Each number is 500 + 50 x the weight over the matrix's rms, rounded and kept within 0 to 999. Layers, rows and columns count from 0. Numbers have three digits each.

# q: layer 2 attention query, 192x192, rms 0.0386, rows 0-9,32-40,64-72,96-104,128-136,160-168, columns 96-191
# k: layer 2 attention key, 32x192, rms 0.039, rows 0-8, columns 96-191
q0:477482508518477595542507657510566504445489507315510377393527563431433543507432548476501488458509515463502467568449485567423635501487524545450531405506511533460457624500538477421540428536509582464443478487500414547450416497585462563628461500513479565569427519468528422472554537404463513494
q32:615483518600491505494458468455475482499457514513541507509535449547458524457574486517513469529534505516548504393574430500586528497446546494551533462477422555488539388537438561512436534514510496537527395504498512568463532449447519500513579499426515524574525523458525439435471452477497474484
q64:496529532603533492444411432467463498471490633487504559561539500526497453443587452454529514577476594593439443391575399472482540430496511524537480517535432573469539490577358530502494522498495504516541371523578444539494577390479511469553540482409509415553572435453562436457580551461545436558
q96:478466502450436446512446548501534546530501508526459508624404482515455543549541459546516605431494511498464555498477513508501562485436535480507515526564525468516546624567453488517513430506507564454482383524453438429521476520528518516495511551539523442387411423461489478560501534506505441419
q128:505483503546527435492543514448472517483504512539499488537529522509491485489550507468484490480497489546535470518473526474573487485494467504468489495532484503507501508492489490541499490474493475486451473530517492514493546536518531553491468474466520483572499476536477519496520504518543510591
q160:518521522567549441621553470518524506556473504435551505517481555514532447441518494467498476476450569520468532547422485438475533483456489610491528478550489542489545523523474436473479524544431489464497497534497470493496478496496474465487516548481446438544512544500515392482490485514470461451
k0:471527525513508489489481520577503470492464489497387523420513545417510476553482485494550492547525414447530468480494488567495496497503508529443411490525490498462500421526502447576529585559461501523523516500556509518453511524505439570567463574473462497516495441554572457424495489495544540487
q1:536543561478499461514523463531520591550599444484435498530463532495532504449574496465449488543497534475544557403532537492559473444583574495468527439524574511432540536529491546529576486621486409525519524528549430566522560429430514508471517504514496394383544485635471563447543500519508513516
q33:465565508549522417490556552600407458532490479515506498557536519540525482531493492478491456569487521471544516513427569475531472491522445460464452487482448493517419547527532422498538432505456459533591609498493448563560532531487468443450530492556469410475534480550473499495493444567605513489
q65:470457540495479475569494514565471544473478396490481525432503523543551490455535494486556448490571430446504491542498515535523510519548574520476472502451574500561492444488497482553453497494513458531427499508437406560533505471535523449500498512523441493564473491525496490502536448564500554468
q97:562542565478493467493542563453478526527575356484523572415505522560475577553540550460456521515500536455516470446480466540477517451462560469515499496426558512426566466571500501490484500520556527534495608430453478509479523528463497555505470494463482538449523477538506597514494541441515443510
q129:515491478468507511495487472487493522513475497497482530539483488513446521517507494439490516533565495461485512478517508505479510517507494531499525519527518520491502504480520479485472499547522488488524468465508528510471482521474509444569481494492427508519494503535505530488500503484489511508
q161:579507471515518463487508424491478573536534480452443530500520474488533458448515558534485458495488482506521467494545513498559480552507524453488499522482504513531525587474508436499529565462540506425527550516466499573441505495452556504443493517502457548487524462562482599434481495492539475546
k1:525482446541543562508509537446490441503506495526542496515548486544531546447476467479457486454495489502499518528443562506493481474459531499537562512552448477525487441453518515494487430482519477511445495507506556493544495484460532500462515529471447516502470524516504517536517584507487430461
q2:393548480571579524525587567503483499529476512432531374529504477485495537469509483491644543541639486515523482454548469560506527469429493510556516501554473485524475539419490524513525502572490502487465604496476438457626468555541552550537480463551516367544553484451456479578459500463497479497
q34:516427534530439544520424451477564463522528532432523546455518423588531553476525467553437524440491552505443572515539453461510662549469447545602596464500545527565495571442488547426487531505451529540489331531502529496509458425506550518475502461542528470499537471532491572534535600516486448533
q66:492498502531550590488481500531508500485580527507529575446541470517551479504477526522490412488532533512456483498537564462500554480531500516559476426595437583442465460508474490569484508453508484452416487509487558517506508467423502512530626459457559464528515469483547497495486527412458495472
q98:527382514575381546516441509506512442548392449530458454530545469437485532481470483558536409495356480533555596522519551488550506526495451504550582527611468514609487511492484514487428469516455541426512413505469555460468561484494493523535525541529485481457529510446493501519606518493502536418
q130:492516527520511475471515494474491484549499518493484499486514506502532509519544479497491510531533449540498541517458489455550514501526511495493483490562527508499478472486436540443534470532446463448467513507506501495529494516535530519470476495502514513474517492507483450495500489532488466537
q162:512560507552529482515545517427525476513486442493517507415496546448477548561447557511489481458534480476477506566496451494523522486383450452423539519546534467494492492484545554544516499513451424406483583546426484397494514500496505631467590466522539561458508540587385463543486533511492483535
k2:475503517506499455511572447539455590495555489467522566529509542495486478593507482469472478491490479452531464424502457536487546543497480486489546473481446464425500487518509490553572519507469555535478528464558521575484498460499497547433500509529579438477518474555544498495486449435446488476
q3:535433558475434552430433443522449558571530505479500580510456504499512449461549520424412598468476478469469466534467506547528507494483546463496430461467501551556560508511535511501505490558467514491438536524530505518487502473502519566475515522458537397513438495478532474436478521547442487518
q35:437499529459527421465481450463446499509426467369483413587474497456493499510528516531434548523473559436511499551444541451514434465500443531481444541511514470467479534598497523476546502546441455488538553509586511490516553477541509523482516465517462444452585448552516433459553509569495508523
q67:484463539532477479604457546412501488556570394512474496449486372440495472532531503442517554483558619488570463548507458502600501462582521553444564540505466497500501494500520552529527532465517470483519519468473527488459513551563552559507434515535476503509538473525512573450471444563514468509
q99:520508593522508443602503511429511502538464458453515464480492515582384572482546483490553556482527566559545454528470545577539413523495519503544481488484481526493578479505524583440543445604486503513491583498434506474441557556476489547507441473601517463430515505571504474412511532517552524578
q131:496511510447474512522493511488523554500445480512529522511480473493514545500473502516496488473467500488500500476484510489468444509470449444526488513415510527553479528490468505521517505475491493516554478483540497500478441504478532494500506458452477498447523490531555492481539507540454488495
q163:497474633543478492540559499433485504548460509516439415544426461584462508415521545516451547470437467544494450558413480518463503549579527488464476578506580508568517412505612534534509473602520560446415449501500475464513489537478453403514426507577486568493510499522442576433403522544515497486
k3:536505501487499400459510569456466537599470585499496486511493520487529519547529448524523532525420558465531499551533465496494498450499550531501431525431544512522414466460480495551509516470476550454465543436483515543542478555551491604578512510480448477445521489533560496521499569573525530507
q4:457514442557548478574610525559459519479499475546522452480540505514539509542453533507564453494500434466474507447405542543426519485497474482507508575504570545467502572447581511470503591548441437395359465563452440525496452530481413398466609495588564509492550528488497534474459443565494471482
q36:406462483614565484511434568505558488519523544489561446479605465527506516496451546514493504572558523479605517484563509507522579431480562463570525572501453534407531508444452529454531551445480486563507418491469548608448582497456428458507536505448439488468500543532485441501475516485486555435
q68:493481489576539468548474505485533557515531500516494594521496503561520513533461535521443513573574493450488498447508528474440494462520500447468505541535518513459510490479539491465579417434541486513531512528483499532530519576461497490497547448420498447482521480498485454479556452492455555464
q100:471474490571483445538508536510540457531462431527425553512581500553536545462435477502549505472520556519567544417488581509476478493427475496583490487494385503456519577533475508448476505462408456536492438503464432480528536460498542499460529472597486467509472498468486591429468489479572452459
q132:488461544522469495458538445502475487459490527504506485534487483515495476465495461499509528511557484456485475476474536493541519517530450491468459527516503506492510500496477446489523464464508519493491503520513485497488542492534501512468527471499502475479526521542489491493527447535534480560
q164:493547428543468512584621502484505534498591437459572478457524466453535514511446538611538418518521476552475547496486594443481457473482494450521566490542451456412438519429488495460507579536446457500508424533477574448477529485408523570441590456534500461584510540465438487566439532521517499527
k4:533503510500536490428446472431497515547500497450559596506519439557554522493568547488500497464467540493582594465545556532583491374470479473535539440503584539486523420452472528451529522518570477596360538520485546436516456419426579476443543456408524534528471537470577466582555558455427538477
q5:626448589494476513541441464519428540489478487483510579451652509493438496503520450523463552430444499467480479469430453476401484490503544506497487414428562555488484464596484406583540496509569461506558430444504585565525458459458499502592425539437469459349457481476596448540535533476501472438
q37:505503442465457497522553535438364570568450481510481510514493470551457565603491472626505538470479437513561531493448554531498475486478570482536501463450551504488463475615444489618546458450503450581508493487449500584522539524485477618531557492472439500465457527582538416479583535530410505543
q69:452442590412548411465477520439548580567441565563445410535462426433455506556502575460570525487454479407423476497471503532493444563503443534487494608521511495499534549592525518536543444480542542513522493521580500512531461467493588482533478503538479474396488481495483448482513526505585423524
q101:560439539420483479581524539547543538591472437523503513501356453498464488602489404522479562485503528589531501424413493495479501468518520492553511555462562491513536568588521543522542533522500434556447418512469427541554475537494493473546515505571512513459447528482529456478510568520601458517
q133:535499508553519501521463515535500503522538524538465546487568558471526531499536506533525484495509482492528474497519519455516421495469535536434470504481477521535473459538538487520503512478478437566508487526526570512489531480492524531501500489470545470496463435450496472509509513517482531540
q165:509505521487551575484357411528566457481472533498582502467460459467494504499475443473432448502458542520460546496328494442483456473453583535565564462555466561454468535542490523505431457540477431467534469539458533548472527446501485442627457513447434458520505556532473440460585558466631501409
k5:484560526453506507516450495479415494458449540474485447540528507482470542458503522500537489447549492531515487597507419577551495473519527432452428453441442544530524485553521473520559490548523486445461544487527458484584574515543407541535476547480537474489553432536532497459512458531447566535
q6:446481403488533499437545448438487489500454498538579511411498445481599564590417516559502586497475510422478517482545525449517436518483502571513478532509471479464526416452482509439482384471576449528512503453502490436459461423488526514461470417461490465578519459446487510564436496462413509507
q38:554489413499459577491538479444547553553480463565542529500580465573589608466393459593578561538587491524535569513494592419453489568533532479467501545581515530438474507404508485477534395445532473499424532597450450432460480574476645451424535450470585539528525606458479554483445587494502463501
q70:507526481594476565514575540455495430510446455516427499468510486588509513479466610464550377526542432537503546504543466495539482497514448542499423513465495490430484387492503526482558514507546522512499486518410428504431632506512581551436427510507467568490477471466418491499531457509530435493
q102:457616547590590437549568411608388487503475418410541515468464409477542544394424482595583531504595457535614468362508537412499425498415426488502480503632394473544446459375535508421518447418465449485411564469429472448455539469505534579460533408496531505569591511493406493516448504493472522575
q134:468484436502420507536545419501503461469463498492575524528450418485477573515459538446505482480604481529523559396493521505508475502461483514495458551592457481482535475454574475436540426526546498503516549546441396465483526505499544350479520488515465460473543575559412527556490520442540432556
q166:514535460519453478402500561488501437440532432543542549557519494508528526464508486507494547492490529533575554535501500430591519451582440486466456534551519446511513574461530520471418557557592412493464453485449499465538498487609520463547511445425434528484440536474448456494531517524548510569
k6:562498497509546516519564563496578565499481499503614472526468499573524533504457545529590462642531490455555518560457556485539420463497468462551462502458504442492596436483519611441469451486444434482445484472446491462639529572446625471411653451497481469527450536419477558472535505535460560485
q7:522430559487566447483571435460510582615549468566469524568435411469500545552571525512494532546517360540501477463498444436569479479534517510546538523498550389504514567575568562498466509468444391491463448487482512583492422458495502444452525531540542502535526543558468439572469483494503491567
q39:516463514498485562481558467468520501559515416486505533528458562507481513590531484517468472466596488460484533529498501462438554443433518481556537476560549552435500571502542491422476520472489455382429487537493484494516498474461509547522420499530582526500482548518528518465456475614463448482
q71:582485555500476497440531356495561516527498450563503463529438470541434503478524567463504465485472485490519515465506492504498470502421523512508517559489601494418492480619470601471438537510518506523505483497568528456443590457590553501545421549513504589504442434466435490463533567482553461472
q103:513558502475574460517524478543431476557552405483470533485461558488543458553428487589477530496552513531524452494391512442449563575542497532472453426518545378477518535515563426519493518495487487464478490459537495497562446496449497568470460460533527537403543534456498540490453558523517518520
q135:530583459556562462497540430542486444506416481558508403482477399559528503497427511450514532541421499516504433573431477471463512538551470498541481452510430447494446519457532357549462562478471621518501527417465480480474508548534496514501496531557454509490506500466578506506483423610487390520
q167:592506528545571404604569459379534539547580506519520466409557506448491478569446516512522478556446491490532493544466522435503470481543493439570547491602472579544437567481526540465523558490461438497438535555487564503579391515476471495485534522600431544466543498550529471525507434474567544556
k7:539436503449446470451465625483560521488492593476420547485444565423436460462529480426479414453445551478498377579411468524476499576551609592462438489534541606450383496578484422631585504603563594530548470433595515602422578522503368509584543545472517533561469423592631436395536460505488533509
q8:525458552458544509568478542509613473435539434484507520524471567461527421440478498450502467519485490567469468516492400529480451431465593454539535438487473511499432426520528608519391530546463550503485483584511540518549450557520534619550577551573514570468466376548585414525450538557511498539
q40:494406378436624519574533512426446462478430437602420451499500469432406353564459461470588428495433486509441477558393476432447575597535549475516490457406535449463489544575498455521485489523493543446501465530603472450420429583547445591445512570494562562439526545538483515532448519409454484478
q72:498489472512498487533567545545583477508423438455452567438447468567443404532478559446547586521435440454503465471530449458540513503450500406475468464540486456420539508513556447528531502572509427494414494470591491516472528527449489489515509583437494449446463465603531496467510547511535438518
q104:499487462514544546513498527473514485438534527562473553499570510453525521583587514594401549504517495523402576529456339486473500484474661490508523427509484540463475468599471444578549575434472535555421423512605534452490411480440452528529522520547482508544485516414515512489574396512499598455
q136:500578494482532596488496380479546460480483497636482509456473482554509471425572567505504531495520488493480508511523519475470495494504612547486465501604489556424466435487478455540481466474537571402485488527512468572499460535440558504613562592458395497509535465556472491460475407504402505498
q168:577533523462446506544502561439522493486542519559465588488496495491504497496521424515521521585476456551506490460473468514539520574408526440559480559455456527488517486563522550412512499443476510495469494447587534499450560488573465494448417503474498540468535483506513486500473462513526427373
k8:518401433543520480445519490523456495455440540447542442534428436476425491565489483492466483429495513480448461457448604478517495461535476560467492575482515452482503548473502555498487473576452544471467569470403527474573507427424561396530552508517379481494516586504398567548496553548456541409
q9:511581412525489477418504492472548522540485488565460494447448505540537579532463611442572381494533552519496516466509510463531429485493498574445470604508577441472359453467441559489532429536434460462540523458471503545453464564584548615492503430432521482481453481543484478502470488541475474471